Part of a small language model's weights: 3 heads of 64, a variant of SOAP for these matrices.
Each number is 500 + 40 x the weight over its row's rms, rounded and kept within 0 to 999. Layers, rows and columns count from 0. Numbers have three digits each. The size before them is the row's rms in percent of the matrix's.

# layer 2 MLP up, 512x192, rms 0.181, rows 317-365, columns 0-95
089:504539484520453543514433462498601480494508528537512494532549448467440490510519553523528525604451536528539505531585488448442497518523511376521573497589461451492457492516478468503487472487518524501567500540548578525547459498537519536509580441594533491529520544495527496515506541520548520451
103:453459508413499560515492493550506423495438514455409499470489532584500499500473523520490483577489456496464422506435506502479556474603410494468473524461496483617473477504380423571505484521506481462446490508369501501533548530461498450500515500575506553460470527521494502431502499509470447478
118:467502532520450496493435464590529420424427528477451539525471529484546451520478425507467442529572449527465510567565455523505508441474488434482465489543515494462532423462473496476561553525485447487493500489588488495431495511496512538539482561498498445486552482502431537425448497505536512470
100:535451538533520493448591550533513448536531508524515489444493433536515548469451478493479478575478578494546531466545440491555449484522439515452475508487470505504447573504449523462498500580432458532439545541551450474494493431517505479500489457563531551501525472501472499454478501469479518450
091:520473476439515500501473514495483540454437520474477511624502493482530543505463451492512506437509462455532520462565516515510497487452439522501506563510468492481538481463446463424563533521546434468530565486351558511482575463463500441545567512462448472450489449481521485470521561551516504516
105:452558512434537522505504477517473529510557541518522496491502455468471477466489502532526509525564518427500461464467593457534513507454530460466463557460521497473517472516542552512545476455487523528465487482533630506507535540491456449499539525489436487500490487547431516521525495450522559532
098:521465577472484516506541538536518512536540498437497515567507480475548479481452473518489520471467479604462518476494490567510523458446524460473495532422454541466450583517512499527542570493467538481481493502613429491491497519561543545502506502514523525452448425507485505510466451452490507558
084:445453495518524488446582491466477513417498482492529565596447525543444527502515446409451498444483435497462511548496425498465431511474455510583467498487512501540537439487513549489543544495539529502472558513533514443517446459491488496473545460489501471511519515502509380520505498586559529512
099:501515450448522543515510490532541451535524490553549522511541455481465518522529503446487397508417434499567417518484503531491433511563501530516431424531464547470470454462541496527482546513532515449514482542418477453467437475498538503483549470528514579497528513490489571449503516517500528517
100:464475449552489477517534515476586479485514550487473511470568471504504477443495539498531530520471520477506588567547451568510498517513443484493485530506510513482532421475513495586501511454507468473428500440480442539560551469482438522526554467511522545488556506451508540502499505469524457443
106:336497497505455520485519391518514491525464572509520537472541455414484521476523496565526520486444484437478488537556500488562484447461528510507519491552485482563444526536575493508503517502576553560531495480481495489501536501486527511523573487502565509483421525471529576523474543501491569488
100:508488493492497489514449545495520470484465470490469458499510546520534434529477463418499476497517493473468578533493465433504497505550519494470510517429462512529494486511465481483423520474438507403515429421516565599546558542446504494551542532461528503478573555559506511450477468424463510455
096:532506519558454476538508453455552520490519511466487579463468505494505559384471543417484552551485521591513561499494484485469524448551495456480532517562458580545520562473508520474484519530499559497477500487497559455446477513456454461481431453483505441587507523494539529468482493465496494504
098:496508505487442561568492536481482545483497429503515573508530544452564539464550435549510468514501504519489512524410463480462516427520480531462522486513495450449512475456552483569517462482503521522459498539490564587454510619531440525468503412550521463491516569498531524511475476472548506461
095:542513529503588447573527566480461471461455497505516450480463456538478493515593490393495510526541488444502486512473462490501530477522473520474499468517512452449468432510502474508505582506545478481485510482472416484516499565480548441484494483480501527540466466525551470414489523461483528496
110:509441458521506464612542523515491462506452584448500508514500517516481479477495446556478523533467437526524495477507479504480486508389581519458490456442411461425499509482509552476548499476481533440498477474553443464516482521460395550442434465473485496506503539487511503483552438560462488548
099:511517528471432527557435520479512581575439472532490479571499529548459544417449505549537546462461493491507465505452487546490507479641455554523482520507561540568502449438457497503466499481521451497516504437461467503521538496458496567449509450502496506473485499541512412476536568575534584541
094:472512464514515518514507534445515533533494477424522495546501518535467526532545475445573521551504480547510478481450496477510445409507465535497541457512450474450440541553457544439513521525463457430493460502513526362541502502512498553488523545559500486441500418519493495522516483503556518515
107:471549482456464492511501535453407454503588462457512483535477553493596461463477496528446519483542512510534515482528502456474553534489545570498517504541484478550545500499558542472512478431485413513555603523507496519460428512569529579538516471461437520488507469538459521525506566496537493470
097:515517569485522486465461523460470551469511460526463441517447492590437506568446521541553513572482463476506521481495450493539437544472487485547518511513530552462502495491439560536491511492501544470487620516465520556545465507525539524428423541509511470523488536585450509476488455538500534494
104:523494469412519440482528430443485427478522552532485526484509494431534483523431497499542521496515543513467426525558571479536471478489493468578521502473500514487472437510480565504503463497460524460441467467485530479434521529567501454490511529474552540557467536473504447479503437604596501479
094:531478554521561550410514425471567521541485510518449553482529490506519539563535465511512443531524549544468483447490488430509506455489506457505553467502483504469484489509549515582528455449499465456457479475564510536591549557550580518535480440479480498483499521504557508481448484450544501423
096:465394471478496522526439521492531473533496518492544492468411488476530532468490479524557500584550500526463448473534428606540538600511490443431470507570517511500549517495493521456476435509509535591519530466518527458551505514371456482513555447550512583457503551469554543498502514471506547510
100:418496527466539473492562488508495474507541488467543556572460467464509524489493560566502577494538544498462518486494539483476500551492498598435505462533497546529502513525480518514538490451516537563537543422470469521419505456469441499557467532462513458539576508519514510496482497501458577438
107:541518555507481539448489458455500496448482544523415487459537463521539475489487471501507487450457428460541446495535537553483439433601487503511497465494469539448478571497496468491486477470480553516512502540512555490494541511567487493529438465538568528556483540517476553521480528447584505401
097:466505419471503559495545526524476493495507454497576503497464473483452550480453541449448474513476567471477466525512483448508503513474522449536521462514498572498447491495436509512523443475458518472494559503483524487518503495470453466523444500455411522447554518432507530442481421594471475555
099:514430522505478501435469555468566467510480475520470397450479552549506501550487476478531426545494530483443566511521510499453518468506531421453539503529472486555551580459460565464526543553512515494445535441470509474488516493467563486542463485475474474516524399456508484547409492482495530568
103:442469470524483496493502631513530499494426554480470467454529453503518538552534474541523490494529494450563446448502494444498515465461529507496555482434407503504516493467451466503474542444466518498507508523466462493519509561512501484521483537587455522498511421513480469567553463551531460505
098:554546515553512496462521513558478512486523480536521492467482508521510485387451516550533504440444534488460548476519575529438491433560453463482475511427470469493470511463505497443496485488399512456523516441469522488444627491495526523462446421541548522536528563491489532430481574500480586479
092:441528497519466489496604566496576503479577484502558487554525492537598493496526511501514433468470509445607463466496483485521507516494496486556527562484443496517529503534486538546510495505517535591443564517519506498490492484532520530506507597535495537531552446489498454511494543574470478519
106:480484509433538522531425492496539422452548502512422482502483507531462565497494467474520481522499483444532538518526434433490469493528446505516475533498551488489578528534474468491519511575538539438433499525567479496502539470470429504518543557455508472536470544471522516552492561493452534499
101:533497500503462469491504551547401462495492584512596481525456564526534472550441512497575526560482507551477525508473524458521545452488545542420466497497549459451498480449546449469442519478539558483531545485536503475518565442503481554517470448521503467507492542436510457542431516530486475486
099:544559454550503488468572456463521545530553461388479494518439492521503499532476505495538507443523532530489502461534505482508450579427445498510508551460487595487546517611491497427481435496459515460485522541537404456551468505515470533481482599529525546512540496527496505491502471467508484489
099:436504469519514504548463414441555447426454503526458502543447530561504450555495528470448554564517543464525481543449485535498568521470482517485517480452496533544497548522495427475500540491528509559492531459483450525559528431501483476524472564475476475453487440436539445480461428472533471521
099:577475546474491513501455449552491446513498467473458494601454497468445561526469559449490502520445525557493514575510562484510463450466485471509522464516453470489568419575498461494550466544525615481470532530526552489452478459536530477580550519436513484460566521489525453501498596482549462557
094:461442507444484535455479437531549536473495583541555399501514486607511471484507587589459495488513547535532471479443491480425505502471513485533484504482565530480513491503540538468542536533529580485553496516468495508521510499462528545483502512472477519556426474540499494515556463462566473533
092:524421501449445414495485517464492536544527460437479548451514475516515489508416529483501505501454595556461513478504515448541456561549488458515506478500534533584481477486540492469502464496512542588538516535553424422575482458496557534475507529490555509400528460496517465540468482449509503539
095:534398519481532538482507501455545527573550506511521501431448511505503560601576527545498538461473451482543498466474521476467499423504452529489501470501454543482567501482514555501456512550435526472543535492454472512490569584454522464494519511462467452474510506422441516456426522509579490548
101:493498430526494426521493466486445527483474463508522477534444476434540470514510571505441523545508504471570486510486458439520556501493516475445466473491552577491514467485424507447451438516483509511575493496479539612525439433466497544489471487591467478444505551504470509513467548543520449477
106:494465522507577548487523502523528446548498464400509571481533523476465477530570548502532478505498549567523525473528462538493455633563454524498500566488504505477478527511472520497444545505507392501481514493557518508504434548450524457467487568496465478495459526535500538393542560521523462482
092:458511490495415475505494514490540530489582537510554442487483486486470486547431505513499474473464493507456476449494586494503504473553537520590472529510496531504510512455533520532463519443523564482544501426506502540462531477473509596565494497482539558467396540533470524531528470534566434513
095:461498498564486515526477494534495457494536537556509510490449483533459543502502535538439521482516487542573514470562560474428508502442537571543545488526535564499493570443457511513552466495561456477516449461477459555470427485588486486490481454511512529458521527530521528626495467482553499517
097:535522505430549512501443505501532477466525484516502515509469517485393438518559511477505466517591520514472455465530439443478454452517592510532476463483506512465491506484458482569470524491513509501451434509447501579378501473570483482524529472515559566491552471490488560464522474535472460507
099:524483451521519523467493510532555546496549418466471545514508488462496520513522487407487503496546435510445538571529488495460511483490430523515465565550506476565480452475584545528385465530524520507554448475470467544534510474523432521556397523538546545568548519564486523497431552446477566443
108:471448397430582544503511527497456570551460546534543471521461521488543557475476580542545434536518544531497452491484519488542505490449514480583504507473522539458479492514478545480513568464475460554518495507556505557521491592519550513426534455516504485485465559519513507476454556592506582551
102:538492576474596552502464464569482576412463473475483552542539521513510456524536544600546468476514532537403573478463503475567498474554564490445477451473510443484495453498498533498539437507479440475502484490527510474517479503496479524595509555491509526540576581457500479562514559524573549467
096:579439579498484498562454497518509502508461413481455525482474449489501550384428468476491487529504522517478610432497482477522480557533522463525473562549503417450473453449546449504427576479500554515492535565488440605480487495466504484489572511528552453499471454530531473538490462509520486438
095:546528477493500530496538527513546470534499499558543447426525505479555489490541482491572523468433533446495552503447506541458568552524502499574443473437520444510502544501461492484503529511513540541483443508508509519397490508538465473486546488479553594500446400475429556469537508502543466570
096:538492504506463543477485563484446532526488461552556543490467483534494526470503514492514490503605447567550499473483542528472514560520474532518587559538569587464480512483544510464475499568487446474519467506477492486540425448423456486498527532441515414561480530497468509528483514490491472515
# layer 2 MLP down (transposed), 512x192, rms 0.165, rows 317-364, columns 0-95
095:592473436435520521485514537555465429449502402455517455592495535548496427545505500514507444521438493449528515593538420489549518495490431495564467492556550523478531516502522516561526478457529569516522508441480512470408529507497571467500433483541521498455501465460526512540472525514466466515
099:572533536493475528525524522533495494439520504465485441444510531565490499449470498490468520474461444507555496538483554529479538522432497428478541535527521503444523466527439402501444534500463439576456474574520533470519498516504450468575446428487523489531512553540504572531500455492505491544
103:581461509514533556546438442419502531449508516475476472501427491537494526530552526549504576596503546543500466472492567464482511544441468494472497431443500476507489558510488540438462446504425512538520591508502529434536546535503471481539464550562541534492489493466461562529479406445527551477
099:510461462522516426519573491506468532497513499460505545518492486501476477481510534544529486467551449489538442517471458512527554459538574470513435531458472490541562497459555515475502527499623497500565491480447540441511432477551452468458602491547428462400580518505496465488496506513549477496
105:569491564495508471547484437531494431487580498503456515459500515486515484511563448434465545500551535504502447534500504555471531445487537436485525582492521578374483538546482584489466511543564488476461439485502481525498489504557492504410547456495521455500483484523538435448484526463437550502
106:471512509496511467499429524360482473444411490543497532483502526483439478495605561500551517453469438486439478498514444494484508572512513487439492472459518482540542501438425539537481543540469496513406524459458466503512568510504482551417525532540497515448497495483466526514522525477478503493
101:587532534502474429492531550490448517376528569539484490493517452472525460462459549607498539458532485546487537534499467526478484557479465458568504546523506443452541537570425454556522500485468434454487504539603565513503486550461489600468519546512526501463511489483523504548453494512514451571
097:470495532489556452483434490537547503502506422533473416552464498532496415461537492454470499498424468545515498499509567507491514481494459515484491472479531508533460491349561580530546553492554571502520488508481517556546473465484484483480507531416490546551519474548461458481480483516495485543
086:509535530483509454448471484522487514513499479449535519493496474583509513474463499631499440522488435492436512541451512550389531525489484508529554507486618549527505533542525466521504503464515466575463535441385513417483543529491551529439487522482519503464462518467485507457523465447539524390
101:533511500536510545544502501422476450523538488441485509527538489424487474474484566596440422484531535501545423487468490495514583489521527436531526538510443459528502413509521534515491447504430563522485591497528537553515453527556482528499561513551587534496484552458476525493465439472558500512
106:515492519492533448442420494539542473427563433506526476526508509523469519469510494506582515560492465502555494464476463516561515476490529491550487551540456504511476527446574397548499574486513519495466575452502541520506447454575500556482554491476493501508467531543541447507513486606485441494
101:540498460475523570445539481470487513543470487463472456455478602511486522612530472468502528537505509501528526454507443459532506489498493476501499502481540470547521503519510506491504523481555526483521443440529473543547438566523473470481494504444543518485510498467505437526524529524476485544
092:501543445489463493443538465437572461470488501502484460455507502526451435469557499435505487496499555452493491483541457520500489516440476576476495483521484520527502486483583513581595505586414527496471485529528489552450550556431513470468433454590575488584504450486504544496483517510471412458
094:545494484471511539525550512494590500533555513540438516570426481515427493502471586515475485552536531468513521542453467555414459490445491485526520521540455514445505482513480521512512519552530502486581464490548450496457458505495585471472525556464484560538517498509483491422510457525511543507
100:572490467520509476497574473495520448549490473559428435516462514528501510551552522548478435480532479468566395467502524463509508448507528507502525576555501507490483353496418460574512504481485456469456457458474478559464547467488464495486558492497485405507517467448538480468515518521467478524
104:478505501430484478481475507520525468435464411485513487503494419449494449489554470529491540457474479529487505519460575516465513469449546496528485547495480491484525578483458423401507486393487497567570450509465588508477605499564507502529443461443465505530480483491544517449522535504585513516
107:426506487540477423489502500491443502519504390576541486530536467516477566448442548481533547468513467547536428468439449549465472480463504552491424509495509519513543463472457571473471515513489489487546497517486468500509517501540488522485467437482569562547499455454539462522539469454510426508
088:458517456509517444492473586527485546466568521519523459442497432510488456516525537474537521447518462419486558489490596497468589474536493528504517514479486512542548507509526529475546519473484554483470469569481492621496451526509477492424425487429510542536511467490537531485459479520482517522
096:534482539437526533516528520500545469534535503513466437508564499471520499582465485579521505502517458494555522476542491494491533545393480425513467467512595479480507515520440484491517528541505499530530469489499449454394510441505482450474510469461574514604507545550477501476538542542498460540
103:560519435552538440549509521447556465553471491505441473490533519467529488463600459515486488522548537480495534512552449546456496536531482443452490512527479470519453504487497483493529441463505495476511504481507473511465506548555492529428515533506550529451448501553460434473557449577498482520
102:517486489451576458483564546431562512472479413446415483482485552519543491485458466549516548464437490581485511457486488547518459514526536491489495459530570485469581482529438492579559518435507451531553488522510518515479582539490536467587479482482426495527499528497518480476474522549466500414
097:564459459520459501503515460473529473471456495553536485556460441471498531506438441443512439510492544495508470487454444477549522448507512417529496517534489474615439462472435541501530397489539511508515550424509464538560541560505496485494453466462556475489517497477476537476480483452445497468
103:478465519481520493417585529474487466492560457484489570573535426484514403475448508451553535489507566465465474453541499483563558517492570466493481525466544389533505487449513492490493482582448508491441451424517548541489490534454427450555482444567543511517522550537510526482561477490532571521
097:496430551487531565501563523500511505491464475545452496517540498496531419550492500469512522609532506515411517495507504518528482501547423460504460481468484425532457490492520465489491441551452498540495524491534568522511505533457472504503524491459525534435512476508512455474528474521522516450
101:575474479519487480440477478553498526523586497401493503498434480512475548432453438571514458483448520454520470456470509513474510510533468519551508470459516575511534453510489523498485461501486475524553471508406507458566515474579473484560486482547513434461471443457472556566600518468549503443
096:456491542594531448544525564596532420501550566465469499555521555490529478414519565578451476521497451496473465434433567537484428533571464516455512510499530542442500509512524486471503483536526596488514487453504450551483573513531531566524493495498501507525486498470462487544510553501491468508
103:459526524466496546404464501471514494475520556534492480532470503535453533493454530534539527484486473557547492550455467447553566500488491515455579515509549483504509528452488532499544499453508514485503599588473539495498474465472496489472492394456446462456491472558468452478467512515487570583
100:514487517463526447448549453549459464523471490528511469511516510413546464502548485527524480530497550494547521494538494538496474481509492525566527457572551568452485537620541449526553482502452571515444494467455458513501464426429516555515458496621493514441432439410502482448470529565512518538
098:547461537519513544503468454516541505468455496516542525542538516510497383535487511482450471470551534462502507496488363499576529529457477441508412471495525507452568592535512490552512516432516494606538540462470536493558508457437527557529505463519584497497556523494498527415550484509509473530
104:568504497544495513485457531524535522443577525546508497541499431446472486547470523506537407499448511457512460534525567511456508511524505498496504448460522543486491518511537472556531486549538472463496556562453432494434553442443533488539459484484468414486563483484389450488531499485474525511
100:517483521487428498469498477447517502482430503478578439521469556453463466482454487475445505475455532529500552453520545540516574423487440508486510451499538523526492554520503461505484439526503460519500478500455518480523481565527453489534473490433488532545472538426506488473476409489486539420
091:445531463522521511495487463479475443435488582433503510470542430516519486533489459437487523542526514482514565463516526490504524496543487536474512488504562497459484505491474477478492510546509560452493489465546483552474517459493387477483545440427535550525538520480486488541452538473483533498
104:416497529520456516510566454463463515559487460486456503489543578561489502462511481489508489444517578523590491486511512519465561471499516532480491540506485520469524506524472500537472470499576523482483470601621540474575482473504510559505516528561463483506509551532514498463530490531509420557
102:467568471471512473550441434483515497501494427455505448502488484492472484500423505470513472526538525526511519504396505467539490475428451517524464487479474504406487472589509473478508501532509493525524474475541506454528494440514498578564515528499598558505474530577527439553485474506600435485
104:537514513526575489461519465489539564492423474498579550470512549450497447574483457515476571520502514509423462456466482435475543460481521501466463533517491461551482408479497473460479520461499471540517510519512481498521538558558511427495470477532537505489467457555521514442491481465539537508
092:547463519494464496452449484533539477551514489480508491543525530457490484428514488573550474526437519481495491462460463474533525518564495549451494573471455499542508522481408492500461499538517504569500433512543459447548505454531525488528552552420429443503455547507507477549535502441471568495
100:440466510490468528513499403499487455491571488482446512507511498560486471526420521489496572533547556580419537469467530513505563553492565464476508516510445526462477442478477543458526482548547529494517503455566515557507508498502430556530483496523498508497536553542458515493519428437513489514
104:492485465495452488463529516506456499475473476543458548498402538569499459583438480524461505572446560521472457502553488521429514493501523567508438467556567525487489528437556487518507538512459495534561548554473469553421556446496523431572436491513537503444472532525508460500425470492551460524
096:525427548445509484447542553456512470562497449501518497494559462503476458485511450435466450522503551561507476517508487514474514434472452518508500459489525503506548483437464534501568456583490510495617512463507511550568543501445487521493513534502489507514554556495549489513496505478514470531
105:477577481467447479469515461481468441520459508518471495528530487545530506437433507530568559549445495491440592432472509485445569513592458540490476484446502534491497521492476473625528451450481463511541386528517478507467488481477553508543477453517445521505437473514510526453526478514507521548
092:533530491496549484494524503439460481519529504459505450498509396503500487548580517439505484420497467539456519542520502476499488504516511494460442426480547495461533511468427448557467493506505491484476548551502467485447437500498471493461473484488534507484427445509504484415490482480567507549
095:474508521505404537502489526465531478493518470545581530427535586516513524542565440507460545495462505461524459499450462412494487490517512429519444549551462556542507542469513490486503469506505525481476516517413459471541522508521519532502501530562523469590447550483493505512466453531505504376
113:531478555490521522453455493543486387483497443445506440477533525421454493421523543434499460446581548428575511477512511509573506446499562523473547457521502513414517480502510481537467443535522573542492444518441519566556490477548503542488541500488428489551546500483527499475516524589467496490
105:498540540519505460586431392534537506460520471440519532537525491427514480508490465496548536453437563521501494413519452478508454538516551542463462510493551499501520490494502503472490565517495498569542531494547494548422564447529461522519495515557486576502539538495477559507505483546447460536
102:544464458477502546419598494461546412531465466465508476449491474513508461519546487448483495488465437455437523491518549543542496508570421478482499526513481583461543494522545455519561478516482539465493527516501507505568512487519402505482501504535531535488447495479521559500519490501520537549
105:509490435505497463516541437535436517537472501505567412538452483489566535456528454481465547522484444490535476446491517531516466463457495433492497464524457573519514542480532464526534451513552509499519554482519461602485526476516465564461521491526470499503477567495488495526453459502534471524
100:498399458503482492516462552488487545506551517573498530444504438459546535550494497484454503469474567495503520380481491552537471516519471463519515488566517483510484514492496554508445507466537481584487507497508488509580546435560407478483544474480491497606470485482513470476548519543595477420
097:484493484541522484502508479461483491483517493496447500509468367460511548507494545584493538402542535493454542442450521517427554547576472475580564538470461534537509445553468447506477544489466494447480489560544477472521503497503472488590518463527434484561486445496443565442482442488504509482
# layer 2 MLP gate, 512x192, rms 0.186, rows 318-365, columns 0-95
103:489452484455517544523494485505466526584465465490493461541399485553516482566502512486503532520518542529469452413473594532495504512537586556482458512485558510519537495609503526459550532553517531472442529492495464460488398506508454509513504515464434533471478582566481482494488545442521436483
108:408549557560542484537503425576493444505430433475539489483511511451533467528514467467548488474523511547528431550499466497485484480461458483508458496495465507457539454493470493456531538474489462502448410458477500498497468580436449497491517482482488471471506514538454432552461523473477536474
097:539483449487438448436508524529599500506453471503463496507510523549565463456504497508491452443480472495478465505444484456485480495492466431491397511476535476410556453511407490527493440571517512502442518455529476417462453497556482518487608474454482525475518500524496479505468453417578445495
096:468511472466539556460450422512448482542442447506474524541434499520504498565464500489541471455503547459502544551560495509469560456482481538495513458531441536533536464524543509420545489469481531433569467441521572527546403595496457501472461496533507430442459508492467492481506534564497521538
096:471462514447513495513522433523495473439449497510513507507511508565530470472520445474506547523505502500493522523504465499478442544511512527536545509491546537487486447529488452547523520522432511456449523470506402473505462547438501614501418483532566534478536523456480563463486493531466406466
095:433486458505412430462511565441520527442542521439433527498492583497503554475569480453487439434509484507469516478400505486543469484440532498475508495529487553526471558497602557526535434577535492520518516534523519528513437473604433439531494461449508502488523497493519543522479503518473501492
083:501497491518503451533490565538540496538567500536475516476563505573504471534431522535494509557499515493534482498520547455489512558528468516472399492509464538576556467521553509480508501476516483572544440472494485529415449505488465508551516527479522552545521465468562546480546570480507505536
098:473508464489521502479462584516579465486488487504520463480499383496516539521499483476477480461483481495491500489502448572496481564528500482534498509574441574462412527503496471514566482478524528484458441400406471444477417411478564494486498542556463531502474511551516525464465522473514494498
098:470461460472480475462537476473513518566500476550506520441473469506525490487546562453556479499508513508504547516503519541530473522467439556563482495502451618516414468494519436520506561527482463494497566490525525544509529538478433513495483467503536520566526525473555540510521507531593451479
101:543554534451456488483475575482452507549546519541527456544444481513474540556476519492554508497526528498502463607444463489519406480507433487581542487464513530516496473489520480459482542447467507482555440458534550487481536463432508494508463497464494468505488446483480412494537521510498466533
098:539521500465494472483524470440434465533507520496526468582519447543476542490475566542483493632467490474448467574530538457435503489430451493555539478555551484574502536559523564555530540477514514501421525613432474525457439535447482510476478526444462498501564516472500490554555583554509455481
094:480455482491489574520475425493525522461489483519482495480446531446394515558520501473528487466433550450471467483525547528498440530430531484523495506464517572490502517524469498537583543514520504510488493608465433579526480492488470549500476483505514556473495499490541446573529552531520445526
096:505485481463458477470498503522463572524492436534551534492497474527555531465506374527502478494535517468443523545479408509502479500555443540439460499513491490471464443439532546539490508562490482511459481608568537556487476518562546525486528449546512446481483485520512519550476489527562535473
099:527471498470555469453479475525469516432492434548514448400528557529534525485535497492524478522433504479443489554423516488562460437476557470475457524516536488500469532581414540545510504541482483502425441486502522552448511513608429477429417449552522545508475481504479474563557445459476527593
110:573466491483491527551501539511534524444527479468481504428479526516441447429405405486554408464533617478559509452518504472520501560504502538426484476540506519537544489430567437479454537523501433557479461507478536564516519472541480526500518517519529477540542493481509506538510576575471435543
104:562509458452577464444494581417490461477539436506568477495462464527457504505508460564521520520526521587542514492612452475502521582485538507626498520507469483514507487475491516458465528457500524461534515521512514511470476547459537479517489446487482545542536469506544506505525517507500496477
081:529516494422509522517401564528483451505497522488560510479483470389558509501434500464457522455474486513500518509518492470482506499560492580512408530519498582429481489526467538508555503498480458597471486460473491487514466463515506456524509571485427521472511460514429533484442506486501507530
103:475483549521538441475480531471425473482521451507487454449529510498476570512515390473475476484589462513501542516504509487534529555447524551498450523510424427451512441512479611472505480521535431504540508507507512545423539529521583506474536482522447496589509546487461475499476457451485516546
103:458481448526415582492566485544509523505509504509445498492567486466503501495516539500476515509496494456519480467432490513498500505532507519460499556543466527511485549528385447475517480458474498470567471479491477534549427532534508521559460521520467545583411578440448532528545431482530489510
098:438569518525546438493496469463532560498486497526527517493434469558455475511579492485470446461506508480565507522465474575498491550439541490421538573510504488548539480445535493497470508528473447464495509592515563457515505481466438507505484504443491496556503459453506488450486489486544487452
097:450537444492443476456493540555483505477536532460493477540499559445493481502469542560551515514476458506597530512583506507448491595405481517453474464555462475490540551509462493497493582469501489515485528520466517490475466412442432548512541543572496504462545572519539475493530535484419443519
099:494520463525501545601553446469521529472497420540564540514467442498480485516547548515435512508554505520572553461507492516562490444487430514506533450426561524518464436507455492545530531463481599406474531544512513481537529556474416533463398457495449542515540450493536434501492525534525504472
103:477459514512484517472522477500574539476494572425531508525487537467498465554491480483479497517485464486502569516501451516553540502482473446513490523480497474503490516491462398479474540513473478612494575532499527493416566414515500467573591552554444494510501517460442493489562511513493464441
100:468512527574520496509517519540601528464516445512553553502560550579459488504539428460550558480561544498492506520461487498506568512470558552476509432570522534463484451543537552481502496493507429499533526527554488449451515425519480490505444524491494522443550442527476469525524531555509485537
093:495538605488485529428499468516569567504472486533433478504529518523460504527547466486515450471515516509508542505530465491516486511533582492508517407486566510482444526470488469544501558563531493515463464450514518509500579518553460577480491588482511526512467531475451490514528526484522480497
105:497499462474547487473542553494530450511441432498491474479502454546533533531617485519508512546518490449507501565564405501599555511522469478461508528495449488496443507446490522467469485463493476524530555485464477444501488486503567517452523443476448509503467455456514499443447514529521509562
112:448530515534503520524546446451475517499476486450521568477453480481516516483465408524481513530456496512412570506546485492611435482465481480535445519488556553524416498507544483474413547446506551501459454481538472559532544444560543466488576460499470504541475484464501479493577527534492453459
100:491427499502448463481475550568564500487501581520462504521453470511476532530433495435453480427529529527467507446483446477519531552418477502519530513502457528503609539494461507593565505519485490514473450463468503464562495543489387469549489461522560549548484442528522498501492545438490440519
101:459512489462498506478487480489541473513515504523514479549452516481495522500522581577550517497522469471517486495489511550465502500487478473511511544461448434422520476519515574555453465598461516546475560523519529426451490469464536499513508473397514477472521495492496452544487457563413521548
104:411596528487519487428417517496565478465523483519465516474490470517429547502543451469469503482548511516481590373611462411515533483493506474455499490600434501495468511481473480483512567533504532487581495551580448460479504496489475452607517559498422538539443556491492532493521509498465487513
097:509508442512487516480558474469484496577481498527485524443535503481490526542510457552477461510444497451464512524533536499446446483503508455549455456522552519552523455550563597541497462490499452462594510493453483468453510499455509571520404512485519527490465486502552551501539575512531510552
106:426372453499447458492477593461524546482534502471479517513436490514499434466462467452562442462458528484484521510433480501517530484456539412506499500527509515479549525460539462468469450535523483484550506543471483523495456497461460399562481466451469541482532509499470551521541500532525498541
103:483511451477504564456557519504487514472494438468524531518496506502537489519557501562492510499516433496523476538431538567489464619493454464565547484463509534425557554468475522486599491548545475497503471587533545433508513468505541500505513502496497465597549466520466531509566476477512453506
099:523533542463498451495535411528508453507501433466485535636447525494468515428511510535497501504497467579487530557486518449479494421536487515513487551495469469526478430499510542446444517490514575446460527510515568542546444527497509502563563527440491468528566510505485480437503471547552456492
098:513425505455453482402510513508520538577540531479502435505469466494562489559515528590454518502488595561539513443475480522468585498459489537520537472500495516457539567535527529492506511559446456512427551479466462525421495574522521569536473495538501500546446504457505550558525539478492473527
096:484502495523496549473517493541551517446511486463447494454536500533458514514633427452448491513498444554563484536536499502528375518432476416490460471524511479512549532469516457483500541556523469425517462492566528554529476542468531482518490562510567504507541530466468472490511510509459470452
096:475531440533474602519482559471536515518512525454443524418533557486532465414512421500483438500456528481535473461498487492539477460450504512520523489449573487536502481501429539537433515531393478468554460552476548425437485509490462507515519494415517519525552504452566466488526464489533460491
103:474498528480533447466523453581521540508563552481484467516454463514528515506495547487473503543500492387501520434485522502500509536492509586452471483517537496438493522453497477482519493480534481503472473471499578459492389485554460446449483485520515502430541456588521472483555504481395426576
105:515485480483473503557558524593514512560492464532565555422542519498561515504497507492530413501561489520489492439521582486521473530563526532477499519537492502524464510507497514486472551497432491476475385527483480486505516501549464477508451489569557429536490532576536513529508432546521495503
097:476449489529494501508493516442490551495520484509531486546456506495511540568504559492470454510469502534539477454501535483483562517483538520591575477599542477494519550459505450532422496409498575458567545455538445526548497475356531496547475513559551493410425472499439429536527523501497475490
087:521531498499518475536445525459538450498505516517546508481394465515496493512538462513496468547510467514599520469537525457506513544469500490556505507543523482467502525463459449428524479471557462477467478593399458502553390502581513458485523473477499513544490448457469541539587470563551518481
101:553559478476514459517476516498607499485448489499512523513511534461518575543517424467437511526485458465541521525595514535433480566465505505514499536483537482404492486475495413572551425491485465565496429474465515570518477560557480469476495499460505505501489440522485525470485486578436529499
105:504466493555486421539456441532510465525516466442401514497513468485446484478568541476550492463532542485515491465517499450479511549473463551536544573519522418503577503503457513479421460489523519497528470420469541487550501441525464535517516484535519484532569479544466538501527498465463500466
100:515514533520479458574455482491521491493513453383492502517445499499541485497520462536454602488426511464527554508489559534459515501474506471496476452485456451465552535435545507489476420519573475476471568449414500469523533532490481559601479513496493469494505485535534533466486494448445511497
104:465584488458524451559432433570463481459560450520534524513504491503563471468528445511510455458491497483443487533439457465569503482481481525531442452531545499528540479508411501493514473484474518572467480433509528486538510538497510456510522499479463540490555529517494458473531521463452537532
089:467504466467505466539455570495532466471545497420495546488513435502508467437487473490541540464493506463542616451538516504524497489448479531481509497549573419501535502492559491473472554474525547546513532481440493502517457509487478536575449510510477539531492453519596477585525451499456412484
096:461478447513500554489484473441539453501473495499537519501489498514537502503509554506531517461466511503555523496434509449483574594541510500578468559509529468571487558490475531520456535464524578501569486508555436444410459520501444448534470484523506544478461495455477450495484498481543445541
101:566437503568397522475507510416525493521488501451497501499510453562472531507462521494467473472525491491535422568531442535507502525434449490505497599558588443444539551471473493515504477567468471537500511584469544496490483552499518516502523544501485449500495468490528566450559512518534458543